python train.py --num_attention_heads=3 --num_key_value_heads=3 --head_dim=64 --norm_place="pre" --bias="none" --init_std_qkv=0.0701 --optimizer="muon_variant" --learning_rate=0.00843 --beta1=0.95 --max_grad_norm=1.0 --max_seq_len=1024
Each number is 128 + 24 x the weight over its row's rms, rounded and kept within 0 to 255. Layers, rows and columns count from 0. Numbers have three digits each. The size before them is the row's rms in percent of the matrix's.

# o: layer 2 attention output (transposed), 192x128, rms 0.118, rows 189-191, columns 0-127
# v: layer 2 attention value, 192x128, rms 0.193, rows 190-191, columns 0-127
# gate: layer 2 MLP gate, 512x128, rms 0.255, rows 0-33, columns 0-127
# up: layer 2 MLP up, 512x128, rms 0.254, rows 0-32, columns 0-127
# down: layer 2 MLP down (transposed), 512x128, rms 0.0546, rows 0-32, columns 0-127
o189 099:135169084146133136085157115111129163130089167102121106115115106166124108139123151135161128105136117106156124138158102113104102125144153108074151124106168135133158165111144103119131107124135147090156108135105133137147078138098121135109096107162115147160145146188146111099131140110143100129109130074111094091141125098119141117096125093125122142093141133153144121060129119086094122136098
v190 100:105150084111123125078129134170121096141163164142062161131120115115169118116122188121153183149129115143097116070105138122112118123124088127155160129127136133108137054123138100111156108127104132153103124122096132162147125168154109136151132116129098149153141111115136112140145119155117112119143091103159136129118113102124132066138089145100125115117130104131148137122160111119157172124128
o190 102:140111140167129097135078139137111149106097122143192115114139102135103148134128114153115155085110118088094137113148123102169115144116129160080150143156096120164114138112131121153099132100131124149189115127124098167103134108121189120055114122158117110133098068119176138116075119131149153120137128166140137097136132160137133113120125129137165138103133121095119133116122140138129114123107
v191 102:119125092112106146094142107144136147090135135156130151150132130145101161144158166131133122125124159134108134072104086144072168143142148130096091125137127122118181159129131097116128150128109140114101160133146129142125108093124118133169095092125137129117105132155107106130119116164111146156101123161131105157153069161118134132113171085166117151095162144111116171147138100136155180110092
o191 104:107134097104137135148111139117107138114110128166123102098057057143154126155121094137121141124127105116117126154149112141134105139101145117111169121144076096142128106109113102151158146144117091101099107155116136127149139116129145114194132153154123126097152112133109166114170107080134115138119105109109122125095175136137178117113144073072104149120097134140137131117123118113107133139088
gate0 083:111105089156149151159130121114107110140118118195148172109094125113145137117125167122140125126110104118100113120119132100116144162111165141124131151149125143090097110112091096143067133163098116155084131108163131111096147037161167123148106167083132129121149135111135128086103127090136139127166142127146114116132079100131123148123149131150129148135117122114150119083118129130114100135117
up0 082:128150118179147147123151104085136083131148139157120107106119134119105138159118167095152135117091165117114132125103105128144157175160120128112156136138152140134147126136102056133073127115093125146082122094160108115131152060156182113170126163139101162089169105092116130128097124129128142125125121117148124130110116097155140148104132105128124108106090129127154124089108126126120125139107
down0 079:119134126101104138128142185151114102162188119086104109125150116124114127086131158101162131107135111143122142146115153150063098137130102135124138113109144129135097129087113116137199127131182127121086126133089118088136158158117122144134127095132146092102091111157117083172134091140108100100140120153130142144132153119142120120092145129194130119149145131152111129141119104138145140109097
gate1 107:127186110098140070137129112124102190136136090118165117128112151189110121120148125124121151115149154129143106110116144172159124131115120130128105169181136142157183153097143169147114127125118157181159109159127120132105155128101141164122114150133109144139118137103131131114080139109144137127133138141095118119112108120104098081141141122134139164118121169119122142111164138131123187114172
up1 115:096088119121087188106160150132146087110144137107101115136152114084152136147105133126140116128114094123103170148172144071083109142131127115145164099092112113126089096135092105104126107109123108090114151109138114128171107142177110114125106107138145140140136132172125141143179115146122115117124101135145141089157151139139152159096098113143122087138140131149116125114117098133127062140110
down1 116:104134147159110129110163081124139128127126139128127126138105118092114160135122151110147143122156107120106118163142150120117117126158140163131164106139161162102065110126131129145101144100173155105135123119136109172149107081149115080114128114161137117102123131179112197112134133162110139132107129076153122126126137124149150150136079132152119100125176121171146100150157124147097122068119
gate2 100:194164132135151097103117142118115118117118136142149143151121096135122176132115110109148114107102133135138123131137155109137117091156137142121103135139141113125121103087123115076137118102104121147131108064084099166147116142141089129126134138145135127098120110124135115122122118113170124145155113174117137106100125111059154103090108097104084101086199116105130155131137090145145099099150
up2 097:180166133143141090080138128102106112129131141132142173142095102103126181134125112095149107110116128158131124143117141093135156120146139156109128158119119114126159088095139133081113086066110120137159143087117113140135099139130109124116156130143156154102105112134108125105135106155144121100167087140148142113103095122073160117127123113158070122113196115104120160124136130143138124104139
down2 109:185107130095149114131128137122158112119136145128125172105103084121125124130127100151118118107108110118117132126146148157120149089133107161105134133095161111151113120134132099126132135163100062099102133103136136079148135154120167111126120124142159128067155142150131132127118120113144130107180157168095100116126153080105133111098144114159138101094203098137122171119130091155157134113120
gate3 093:172137124165115103126147149132112120119149089105077133133125118183147127151181115123145156088156123142129101145069167136136095164168151087115131125097114063139136191085124152112116124133095124112110125155153131143147147102123115188123148117157139119143116107127111127108128105128164134155137142102129136135108144093157131090107075102137128116155155109135147098141127139130143124115112
up3 103:088097125103149161127116140109127108148146140132144139106125127066093123121115121139165126150107158117128136103158089091132182111125103161152130151148156148106123063172153108134129118149167108158154128138097093112115142093087113132121087110150127138128125115147174153128110108137071154100110070116110129141142130124133145153149174123137122169109127155082127110141133111141108109162136
down3 106:085122128052140156105116101139138149132106153128129140130159149110080111120088097094115152166126184125095153127142083155122142108142112168104120145126104147131146128155098145154136115106126161151126114101105129083108115131139168079127117148112150126137079161120136127135164179154116124111134131138121159098128125179138158165141121150104118146132127120091110154109123130127151128184107
gate4 119:128078127152113098158152116115116112140121119138155120143129111128157169146155110100164153109174161110151099141124121132146145118121176072137120124137122147140151113104083130141099144091144133112168133080120088167107105148094154120108177115107100133162109129142139141099153148090150092125100149115160134110111135148127154139151130180091124143130118141152095146151162127087168131167142
up4 115:148129118132133147117110116148105101124122117112115137160125098164135115147129127146097109127091126138103097103133154141103113135099079163142125140133101136144105113133151167084156127155136174127105114135102146104164101146148095106108073129153120144155089133161116126112122135110098115075135120138160106112136100090114116094096112063120141107070134158074160085160118152161119133113108
down4 113:151127118128127136163078149133086114133137134102128124153097138108114141131118129102125156155084138141106082130132143154123077119080118147146124159117129114092110148130129187091131168100135125110146107175113126129148093101148077120082069134128165122107123128151114099154096148136099126129128086095106130103132102122140108137126112121177123077105156193117141131104129121123124115128156
gate5 098:139182133118151131123107142089148108121141103151152113084143119109114102136089172111131132099092083107171128066105102104147113141131154166079120117091158110091125139143113117164151143112145119107128100112146117134133118122164171138121135132132173070142140117130117148150124105136095158142135132114157117103139102118151114180150137097123162127127158164147164124143177121135164109104135
up5 100:135150149083107137087107109113133174091095129150134147120149099072138107143132132102095100116100098130124157118117105136117127141079164132167127080129153103093109148087126130138134123136124109131148110149147121137155110128105129159117120100114165093172111165159111124143155103106150152142140118126114121110136142119115123123138127100160130169096137123134088157124192089149151118061168
down5 092:145128129121113144150132129175117163136149099113131119117135162120156145146152101134092127156102164126109092164128151142066140090148125126121135132146064138129133095124138148079112084115102158126121136126098144119109129142109077104128097127137144141100117170120139094119117180108148134127113099127131151108137137134123130109034149137118133102084115146090087111118124136116081141143153
gate6 108:127122113129142127103145160135160138129174118095130132161149171157113102104176129126119152136137144113095141095141136132097157115119124118138119147094150117138128112126095084152066111099090140146141138126127086114105124109154155082151081111137150111105163100109125131071156139118121110154167124115144185168130136082140136119096147125111112140131112117159127096083168111154166124156126
up6 118:143130129133145143118142141142152134140160129109124118147152195148106096106176132131103160158151133110118117080150147117104167143120101133181130151095156129154113118115101112156078118120130140111130142110122084126120130131165152077144094112150179113099141130112135102073128124121115110112175127087160166163123115097162124105105141147126109115130092116163119081088130121155150116150112
down6 109:134125132130152192093144178129111154109148132122123118136114137111088103131115139138104095118115159135097109130130093090069121137125133100149139147140117133135116174102107145096121142140124145131099118086169095096123121095145131092142171132124202139131163096138142125185125133120113123103176134094148130140100124118152145140105148127163167141158112125151100104143177139122150151099152
gate7 089:179115107086135093105133141107126128091101136107096116093101106154143126113106139154096112110137131138089162121147113109135095135180150071071111127080157109120154116121145131094108134142118126133174128136132126141129167130126115142133136113168126107130107088137102142102094113107098115123138150091169120120126090152122183141110111086115133097114147132121175160155098150144096149128095
up7 092:086133146143102176156128135143161118192150107180137146142152140111134104150135136122173144159114130122175110126079136133100161131092102169193134148149123141127115132132101117162149112105133126137076125127120140135125112135151133104136108124096116143087161170122147081160144139121149129118101117165088126139111155100113098137124135155153138163123091129127112103090143112085145112122157
down7 109:183149102168101124155112136151083112152149163191146139147141121110130149145123110113155141124119120128156128153105135112129130119082160138084141099103134146112105126136070151124122126099136133126112121133082123142066118102140128106113121132098174134128127111169157141161165117138156130130127113148105125120144142128172106149096128173197133109150149140134118117127128144101191090121134
gate8 055:105105117114150109138107136146068118158138144139110089152128152135111137170119134101152129141165157161115127146161169109127130120186135115150107157127121161149097163085136148135141137118115145130092118150151104152157124136116129104156146116158180195132144130139098106110134090130166153148111139146089137087113135143160112166107107120098146123108151094133132112173107151164084134146147
up8 050:115097118127096133134105108120086124139128151128118097171148131133094123176147159117182125138138150142127135127094143128131102173176115131138123168115089142136132148118163142147130103075118123141107105124140125114121111144119111107163122063127159164135142113129076087120114088147119191172121109105092134118120121139139094171121085081095142111118091112133127111150110154125137131114155
down8 044:126180135100098146134139087126146168137130125128122105141113119128120150115122154140152137139140122131129128125152062154126097117140105138109145109113131091134108143151104133096095108092138158145125090109130140082178100186137110172128128165126156101110136092164078125119164064107105115134155091137114138160097121103125091144113145158106139139112070123126152150111138106135166114115109
gate9 105:107077144124092151143132118158140155119087109096126118101092104125083163077111111101163143084135084119129139161101129107145142139135090100182104103101135108146149145133115171153116125111152128118077143123126124137089077126131169148168136137143164102117142118127172092126128103139108139157158143152165127129132106140127157140133116134128134166119128138144118131156109172087102150125099
up9 107:128138144096088119107133146158147120068106102125128135105099152115142161079157126117129168108179125102120123121117155124137153114141082099138121134111096121142150130131123172145100125144098099091149194134124131142154093151154144135172155154124136097099108136142145102145136131130100148121143133151153104109174121126133131139082117103125172108121170132180144141128105176118120168097154
down9 107:146117135098116117122107169127094170107093116125113133117132103113136144117115127181171136127132133107121148179120123100180111108110109108137106133076149106165144169148109158110104162147107140103111160123113141081144117113126161147209157165165101142129102163136119116128113168131140153120126109171171134139122085086149138138131140130124132104124158128139145142115165143125125170124153
gate10 114:129138126116158117139135124106145165119127076138148115138139117146133100140101124130171110118127080136111133134149130113133132160114120101133130112105171185121134154124132161126104134103093117155112146156127170093130134122146144159132133168144185133120136107102104123181177134173184110143102109103132161113104106165147167116094148100155104107121111136155159166094090102153104099121158
up10 115:146147093140142131121127114095157125146121098129148112122160118155137098127082112153129072124122086096122134101157143163116129135114136097156129094093165145102137155118112134132110143128089128136114164106130145092130117119150136173166131153128182099135135113109124135183146110185199108130099106126134164119099132184166150123108125154151140112139124126128142175100117111149113105135162
down10 112:147108151130117106119101111155084116166167124111114130139129122151125102125134102089139111123153152118146167096135135163115149095144142092139125098127166114106147137163109132100170152114135099151102106083132127123152158116119132129090126170116169157106161152116189130133104167177191097124163139137116123141117151122174118110134142110154127139158105087146148144126122143145160117099175
gate11 091:159090118120120111126166126100129124105125158113140119155171136144135094164144086092185117133100164118134108161197118128122155134139163097095130113139131119087157145151133131123141117135141128115130133140128162155048144146144143138118099069179116129136145122082122132131080158119141150139108142091121096086151138125117152142147099130138126136142111145140176154138117139128093136145113
up11 090:144143110159146136110137109138144113111104137131149110161134141161149108140155138143204107164092154101145101121144113111116155141130135123089106140131126126120132185164140159144161132127146130137077149139119136121083117127164096158146118081156163140144102116136118146161094127131167142125092139114102087090122144122149177087139077164109139128170111148155182137127126141116130156122130
down11 092:147126135129089127149101118134142082107121159121106189125097145117119117103121100098158115159104134129113099127122118141100179100105133124051135119133084104115163154142155159098122124100122150091128146070109109149128094126126140098131105117160140109129097146113125081126155148127135141106114103131130095108131168147151116108147104121123148117045078140144141123112125123097119139152141
gate12 106:180146112107133115123100118105134126143103101119104080151149133135089092076151166147118121139139131140122140087152155103141132212144137138135166080096114089130147143103147151163086126119139153102147168107113144130120124138121113144123146102099135145112152108120142148108092128094161179123140132167135130129129156172112104148136115164160122129155145157112083141128131116138113118081121
up12 101:099126083109132086130129137135157089161100144134151113119142136158144143093157105140108070094146139106094157100166132162130163156120135114125120111109131119095097124114113120122151136137152105156112100129091129158141126134155175120144130122125156147164110109146137136089077137158101121145162102132163117105128150151173107139113092123173137107162064158139130175099138115165144132114130
down12 102:079136139132127119123085157121112188137145135118102094147137126186158142163158150098111094095111108099124151173100129108148095123119132122147134110088120111117110120118115131119147151125101106104094132116140122167105142118088118153162136084133098124125143096075121145143158142114107142070137141101118141136116130175086134109098128153085110146157129123104131116169122129078115139158102
gate13 113:127140122095145137139123166150111137134099104153112111162123154090107107146167134147132132169098149126121135126166133134151137080103119108135168112135103143108088184129148132131113119092065156113145119161130160163089137148138130172101079108193153113162155115120101132129127112117135155137092112140115143123143120152129178077159176109103155128111134165125137139132155124116128116113140
up13 119:125097135096127140142134127152106115104115099174121104148148127125121098142188141142115103175098157118144129104153129130181115094105139107145194116127089108108098136097138125149143124101092152111171110151153168126102119140169148137104091086150154119137155168122135151124112102095145110131116146138110137135119140155097139103164126130093154095133102156139119098168131074099126135111155
down13 117:111106152112099128160141144126110146145134165161115100109148097162114125134116120177137092183134098126080152107113124120147147109110134102086163149157118123097121155095142115061139144133107145120093164127130140082127106136137146135115095112141116129148106122105098150164134153098158136085137116134132102164103137172129096160136121156166115064123137150163101094144157123125123142156125
gate14 018:142108085129120114174120137143105132150117082158132134095076141153122170149107117155107118128163078138113159149097151137121105144150137107131121141136079111147160129096108130120173115122122108166127120141146155091140164090117162116135121127153107133150080122122126097095138132137114157075149162114159137118118148093087149157107090102136143137129120136138120064177125104154111126151123
up14 018:150126129132151103121106121104103140188113151113105121063140157144114106109097122114129121127116127097123101144130137128106124109138127137109115122126165123143086083123129108152134135093106127098127143139113095139156114170085083128139150143135128144207156110124097094189152154168146175106137136130136172114122171111164115136131132130104171165092122099094130114124139162138149142114127
down14 013:126097103125128153136145094087156129127106098114156111082140117149112132109087122145134115153095182079163140151131151132111141102147118115127131108122108088129108146188116142134130125119127182161117124115147118108150128109125150121144139109162089141197132127156089129180132177137096142130085137111150139129115113141106142111095085070156146151135143105137135105126156126104129151156103
gate15 101:155129124120114162163130106117179082119106122106163123079114121149107167141153175124115135142127155144119117152110113123142083119169103147127146137134124077120120141135132104097131143082110124075140086134110136158090095082149137111130087149152083139079101117115148168159116128122129118112101126153165160136147144111132146133167119161135106097149116114123076125116130161117154106136109
up15 103:171101146118143134126125143089164121117167143116148140129108103156094116124127130084119147143145143160133121130131123102117108134159148131154095154091170157119123107114166136156163109128193163091141170118124143120114161098087108126151116075151077109113120135141152125155120143109091143153112153134187131119150150103123125114128110129144139160122132137109112127107117163106112164136050
down15 101:110112110142151112099140145157161138125133137139149177118104144144142129087114075113141137131126110144093112136153168147126155123085164160112123121113149114117105129069122158122100157151147155173165123151113145126114141149111161147075151179136126145161130131092125111144120103112107114164149104079127137137115078139164079117117121159150115138103117131112105154168160168115107108104143
gate16 106:127122122093175121118168110125130120136171140153097145142136171071133131103164150152123169123102114120135146167147106136134114119161156115102132128127114167096104099122132094100150106135112139119159152109112124126048169126131140122110117134137124114130151147127148119128125122073102111104073105125128101107126095090073161128126114112133114133125124143094176182157164138106153139127129
up16 105:111108156144109162123118113113178139121112118121127081138067120139116139130148136132116112099123140158138138097119149150126125125101133152157092176129109112178089154131130151145110088099155147128082102184184123105105138124108121148128151165171147126110127103143095157131114102175120143174116124117066114101121159125147117115114132112121141172102135156098147088142131140144146158125144
down16 107:137111136114115107164089102158148159104100097166116141124137110148152120137129088124061106120115137099123158102088106107124109124108104166116142156119130113138143135147121107079115173105145155101112075115145098119110149094128157148099156142175142106120112105126138148151140126136157176121124113152085132123114139108144105109158129149109145136072156108121132091093124154117131190160129
gate17 147:152153166092127154117112113122119107141080190130181105135141108092146147159122145150129108113125132062114143103086117174160160147162139114163130150156097077133120123100148140108132123107123151097134135135137142153169161110129137141116127118154142115116127186090122114145105124134100161093131148108125122127109115095127106123144103149141145176101099128118112102146095114173152093121116
up17 147:136084109136094132118114102126117134153147104153107121086128156144117110135175111141120116169154134200128144147177118076110112138106137137150122084124138126113163129138092116156173098144136118195125114131146118117090122158121130089121169126117102146108080111176125131136104137124158136148138103144137158128117154142134145106128148117114158120145169144115193140105142123111119165165147
down17 177:144158140097169128139125139128106113121110189127148119149119122097155140126092136105129110113125131075117147101066137162150173123153125114121137177123123103144092147098165124088130149110125126075140128112107120147161139093139134168131114128139130101162150163106106093145117105156101161109111148113113102151114099110095093142151109128149127157098087119133076102149102113140139103087110
gate18 117:120142137090123154161105128105162156114168129101152106165134074143140086163152092095140105085163121122115151141164165120140134140124172141147126171103135126131103141136111141136109140160117136097136104107140119154148112147135125117082101097133097114098085146158113135111113119130151079116161104116117153112102144129160131173120088149139117128116171147165113086120144170157157152130159
up18 118:123115150076137156156125110142144150118156126122165093162127116138170118147155108117109117090167102122123159143135136125133140137119131129125126188118128108138154156146083143143120110151136174117149134110115122156117108140153151113128091068141116159116104119126140144155095125143153082144141115135120154115155155154182152147094113134145120139090178154185085083160120159163135147135140
down18 113:115113121049138155105135132149140113123167131105151119170121094167148118140124164137155114076171120089119144137087145153133137139115151114089157138111119092110129129129111145185094105148135128078107144111098133142120140108164161164119142097110161122089129147097120167144105109136153117123154143116115179101098156126143152152125086155106131138148173150139138106146139120131136142102134
gate19 100:087109179084099086136154116141139138152148129092134154176125111159113107117143136118148145087102125153121174124140124097145118113146122109114103144136146083142143131115114160137096159096152157129152175146121104136178099105160128113096141121116131138167083127108175141129133138140094127103170105146176141125105112124124140141097116119113177103115132116122091115119182144093128161147121
up19 099:149182084178115155131126099103112140108102102131121089107121148143151114131130154138144116161177140147107079140124115186104127159105104152155133150125118155147122127153131087154130097125087107136101105121135176083067135130151132158113106134121133107093135150135113109112115135123133087126119169105108148121110144139124133130110128167152102139113064143162140132121126113141167105082141
down19 103:164111125132123123159150078088134126124084133129112122110134131108160131119108166115187150109102181152153094144119087116139117116147099138117138131112140132147074125148154125160112107152114128154108146114139143114131156101145075110108092126111130103107140137163111121156133086146130161176137137079148109103115151087130109139098120179155151113140167159144093133141139150146147126108180
gate20 097:120127093153145141128128087171132123108097141138116121176118145139115139139135117108105187097151137127153147116121104103119113106106097127114114058071153166114157112162124098129154139122141132143080111136123122113140144128129127180147133100127089167147155110091128118169105086123135172111075189120083114100118131126119171123119137114142123149135170142103152127135109118127127125123097
up20 105:137109130112128118092114151090130149172148142136162122115098132145110161090134138156158095146085168132123122130148130163095144136127188151130140148161122088162097131097129145137129156131125131101147157137095149164146138145128108116111132148114170116100118117179119134098171115116136106124148076134163161147149149146152073123128097148106150149101095106144087124083113125117164161155132
down20 118:154139145109126129109114129101162133148168095100140082120074142165147121110122149107115178169103131139119125114142206160106159144155152132103162121143114098104117137095127149168118135114156132065143131166111160129079124128134139114117159143104163119100117126140133129090145157143136081112161110156154149140124138105108118123149123116108111126116114099162106174102110137164132141155136
gate21 110:141140124104092068124113096135115137136121141150106149122156162080105128112114177132118151107103126131107104139149110126123135087107117153116143122097134151173093161083167135191127124059154125150098155100161155130121104129140158149085171136150122150122113141134129137159123133154119147097127108088160113131144158127111146131120156147101156116131153102143172111127174115123112141106159
up21 110:109116116150085106131135114143073141114133117144090111102123156104118138139121152112109135131129128098130102156150138105116149121125128134177150113114142185173129159136140128154146093082135136137122132110155149119116096139104129104074146107165099109132138167148130090118079141115141124095161144070143111119158148114141136179109140128111138099115147127161129093114175152129074092089158
down21 115:121149141138102131118097127122095148074113161124067156115141156140106122134137146121174150132112117108119126121114127119103172149127130086137118133097165134143130137129123116211115113116166152153118132084134148135152106113114141129093138125170099135082155146115125069154100108145109118080091135093125118113178141101117118147147122151121149100137157097129125119119153097123095074127147
gate22 094:160092090087138095130085085141120105146091162124104138099166108140109125139117129139098144163114113112125129120094189069097151108144174086137124126121142144085117179146164116104162115137139134131134097132180146115087125129134143116155096164130118124118099143143130115153094153139130162122125082141140123114127144109124175106123082110139129125096130100154122132151101144152125099124117
up22 101:133147161139120146104153147102132169131143086126148089170105146080131099158117122108129115087120116147114110113163096160161085143126079160145130139139113109166137091116082115130132170093143119147122160132089084118169116145091133125110149126141126117127151170129136139124177113128127052120127131102108124131125139161101086128123152119135127116161128165108128099138147084115126148114156
down22 111:113146154152115158129136150093132176122165063142140162148157124140124149128113125159106108121129115149145140133116125120127062145154080110120123091098101162140134124136139111105128118128085098145118160150104127180125143112115145164159137164117100128190109132103147153123141134118153110107143117096155160116140124106118159149131166132148084144126137133137110113154128166098115169192099
gate23 104:114156150126158125132162097105105059116095120134141102141077094094184153135142078125128122118116134119130126089156115129123171145127134182099130115139092150147090131129127111111136125117112094150112125140125135109092095099143171148134152140083128158098122107073093098081097108138141111185143162111123130145164109114112104135114141114152136151136141134128140109139132141103127161152144
up23 105:099150121123159118144181098134117095135107118112134112146084124091156142133149078131130131110089153117136120121138116128131169144151101187111130114141120159155101126134134110106133115099114099168109120149111103119097080102161147147153160120059107137092144109077099094071099112132158100166114142105110104137160087126132095102121122096137161122142153118132137119120137147108124142140135
down23 096:113147170130134109126126173166107099121135131116133119108100164153171134108157084134153119093149119128117136083126119125129160149149129170081112102171130167121112116143102124081121101092127099128095136166126135095142152120132157158125149107154151131087123123105100075133129136123146093138101151102139102182103110122154123121164127114100155111138161147126110095173126071118129159133142
gate24 103:138106139142103116156110135132126145116082107150135115123117122143127132118123158149148114109084051135173117116108119137124120126107089182121138091163119123081118110082120138082139121106131105127148170155124115129133151160128146168143135155138126161133126091092142099133138189115083129151197098094156181109091159139107135153132141128131156108149142130099126139129137106135130118133149
up24 103:152112118124125144102078092129114102206157125146131180105142132153128135147074152146120094138112099092127098130145120144078138113111124140140109155158145133131137150151115146122130147130109163157106135094139107114147088155105133107179157146103135121179141107109151105097142075153120144103102126090134131103113135123158096137153158156129149119074136152154166107147151115117123123133125
down24 096:148087104134132166109138126146156139132170133122089144116155130113141161171097141081091117116147151106077122137151134107097104134138112137134156130129123109161142099140144114169096178146153141138155070125137123078108118121085130119136121128106136096111105161151115119144121077131112167108101143150132106117125154085120136124156151113122124160083077110149126177123133122109147133129073
gate25 104:107092107111153160131118103129102167161125123122135126155122137106119132119121152144118145178162139131095109138151140132116142138069140150181119134164113122162167089172128123142103130141095124142109095137111122135139104130124140138152175146121107142116126159155104071163108127179121142143103127118147158157158106128140164123123139118166092118128128118134099105045102152128139127086169
up25 097:112088131126117135141122131110106127130127113115126148179089120131115154110137111144103107167113140116090115111143140127156136114081160114135119119132084139162192102170170127147077122157113142127136103101122128170132104102123120115180147130110097150113079143144112121121124145170099155154166098114148135133148101131134135110141129129175122100161152102153121106060074150137136141096114
down25 092:116099147116114116151109125183110096170166155145167172118145077126140109140112119167148118129158132119103136139156102103097156149117106159102133103136127109118130135135136118118123128146120080174095124129087122128110098137103109116120119105105074127138119139134141119158153120188107160133082129142078146171146106172084135113078115108113127120129116158099117109089131135119159100111116
gate26 126:071117123103132116072156108155099141142165100097124126172116163131128110131103164159136119144095145085158145095126114132138127120114118154146170096113090105147109103108153166167117159143137140164152137139098158151174063135132097099141163131123121145132146132194099132118169114134115111118118105129169099101133119147154127104120161100154129139105112147147128125142124104121128156135115
up26 128:123102103117126099108165142174083126144186133110114115156097163166077107131137119137138140124098082108167102093105141111134110143128105140170178113106085116136119125112160149136129169116133146153149137149086142143161111154104098116117186116115086162127124131161115159111144122116102131139131137156180102099138107112155119122134148112174114122108137138156129135170123100125135134152106
down26 125:104093125099095131104107079165143132143101135084094152145092145150105104153151111111142108117136120101165124115149118106161174146137124125133141142144094141104135113137132143132120173130163129144136138085108163157135126162117112129124142090115113151118125159170150147108124099181109111119154115176155085123116101118097148127131169067105132169112102114139166136121092113107159138171140
gate27 102:165107137134124076182128131087157078117098095112132160178136136130128160161105151104132141144091133131116102128123156149133125109115135136094114111119196091140126133127149135168132100158096163130112134080122153130118104154105117141069119113094149160136099130097146129099096120130128124133145139151136127154149083141128133106152136130093101169126155105114143145124114135080148150120174
up27 106:178140159162104106162112135118154072088102096129098133176163078119087141126101144092148130163061142135144125104147168157090118086134096143115160087122156131157128141133127105131140122148133159131089155100108139116145122164121176121100136154122133130113130147106142101143127126138133116154102148114155106156138099110132146088109120077098101136133149101123144134138102119123144127138138
down27 107:156127137152114130130129110113156107122116124130088117143162141134123144156115152104134164142084114135112138138161141147118105105162148121127154116114131115118111109112169113129096143159146154106099113082152150093162155119128145141111112150114154125039121103136170140154161153173121148144093139122143137155153118145195100128134143096174100136093152104119153098145112090128114180106137
gate28 048:105149076133145168147152093158174108095178101114111118128151115123111104146118144122153169128127136110140125112113147102097133141138135147166115148126156135137054108165109097143112125127100161126151113133133164136135152096120104129107109129111100085121125137113154196095126136148156106087142159139127129127121128104184112108076139112157143128146117074152129088133111113140106121132148
up28 042:118133153131109139120099122129140098110134135144126156153123101154138128151163112121139135145120163095097139122101099170141121129121155101121140146133079139115159178140149138122087112134144114192133121087089132140111116109127123136146168079161096117107100109124157119138095132145141129171107099136097143144134099129136145086147139076150073076118126149126121053109145118151148131090149
down28 034:124136158162085164130131192171115109087147114109147115120114182128146130143113164074151097140108106103109156122107109148111125116173111128133124148138109132149131120165094115134089167139115141149095101103113135158067152153121118108135136128135110104118104157105129095103109095121107120133103109105129135154162102111125161139123134103143147118119122175151165110120151082114173156095119
gate29 098:132138129127184164114120075105107155122128113174156079100107144150105111155145120134142153118125123143135135108128118152102147136103148101167124117118119078107098081103111174125124128128178101092113130122106130133149110148114128133137115122096099122136106090156146147087188186147105139139122096102166136128099106153125150098146110144100106110162104166144103141155132126102094105128128
up29 104:145134142108158159108131087095112147132139142173146095130126163109084076151139113150124112081114100149103131099133108121082142132124134160139168120096091091113114112117128150132129093090137136130087113100108119100146154088126086142164150116096089146131118086098143148164156135109147136131124109087084130134141162169103152102126110142147095137145125155130138128061125128138130119112147
down29 110:113112123098141140140139106104131127095150133136154081096122170137146128114147105132148133130117117173116084112126110123110103134149118111166114138110133100095095104123134143104131098141131109155145134129115129100166166121118126121169125120080106111130106123150121113130157185148148130086145159123097114148104131139128134111126110158000135128137097124145092140104120120116080100112129
gate30 088:149136112162117117130169086123159138134090150141127081140126091183140069109123131169167137136138122117154096155133147153116148114151149099079105121105155123126112143144149095141093136150102106113138130133120108127095153094090171112118114137116117105140147095130136152155133128088161098132113111114152122126113124126146086101115169156135160120182114146169126179108099116141146164108104
up30 085:108137119142130109140163124112139140154085155133153112116122099150141072109136097147163113108109090159160087125165141165113145109135139103100093143118155124111136126163128105147083111139128170124162146128139140098097130107121161112095120123099128079151113100114142135166146137091139102143091087091160097121096125131149090131159150183126139125138109141154115166133103163097138170112111
down30 083:128103164101122147124108177130145128132111094119136123179095128107104124129114138150145146154134151105171121123112110069112139058135125132116087133123122112161107097088176148144170110156128123175125102112103112148141117139113124099087100098136121162125144107130128172155121138082141166170145159130145126113103073131114104114137119122142113159152120143133110122109139150129173117133178
gate31 086:121137161123110163111118151109144092071146174141129109141085117096129138108126091153115158116131118148093146146119114139125115124121178141117144146099098162135133161111163138128157128132125133151171155200130124154127118139125135149155185138088114135098131123115159082096111088131138139136165144102137120125128076131132152118095164150135084119117178128152116159148171150149125122114107
up31 089:167133047134092128130110131121145116085155105113153142118134103118109136119148147190132156113111094120092148134126120130110129151093139131135102126102175156111106170090100152102150140112163130090131121149101101097138137121118129138131093167102153189170159144128147136153156140124134124118139139124130113108108177140145135136061115133134132131101122111129163141093118121165085107131112
down31 083:143141132086112118150184157137111130118111121175151127128128156150121136080124118144147157154131095124104121139167134138160171160123170161108131104089120118094155082112109129138130137139136161142152131138103098140185164140120098138152100152114125117132092160117099154184145109133154121114128097145145077191140132170150120123098104064129155117122129129133127122115114137132092132127144
gate32 089:155126101177135097165099114153122084163151137165160123168104103107149126127136108107128119136142120092096138148176155148117117153157145126119125125092144127123148109154167134162145109110158139137125117124139120128119166095102142153078142113124105144144079120080102121094110124117095126115088111119120079126100172108112134124118082106139116144132116141173139143117103100090159108091080
up32 084:116184132140096110113150150164128123094145157100131102143130115124140121096134110162123135114154100109158115117156138128097095156204116160119115157135146109140111119120113151122116150164147130074129127150105112111143110120152133142130160166110132080141155106176096154124149085129123139128123107154128130137132158129136106137098113186090178086133176151126115113110145181115115118147099
down32 090:148160100122099167137103102097136123146134145179151130091119086153156121169149138163122129106140115110157143178137103158117132157151111168121118138113141107114133116109104123169140118117084116120111139181155124119155107166112134132159114156106103156158121101087119120182127100146143104115148149135118117141144069135139128129117145138127124070144153165190119097137142119107133097114102
gate33 078:129090160081106096148116134124078144110143120145121133164151126155127144110126164065094095128112166137120125169126122130138136093117122146132113126162131140163101088117121141126171104069136098124132104143117085168124125131153122096163175113145160140105159093159098124070162161129116116151139122134113133120164112082130135135121169131147171151110128120155138103145108141130112156116118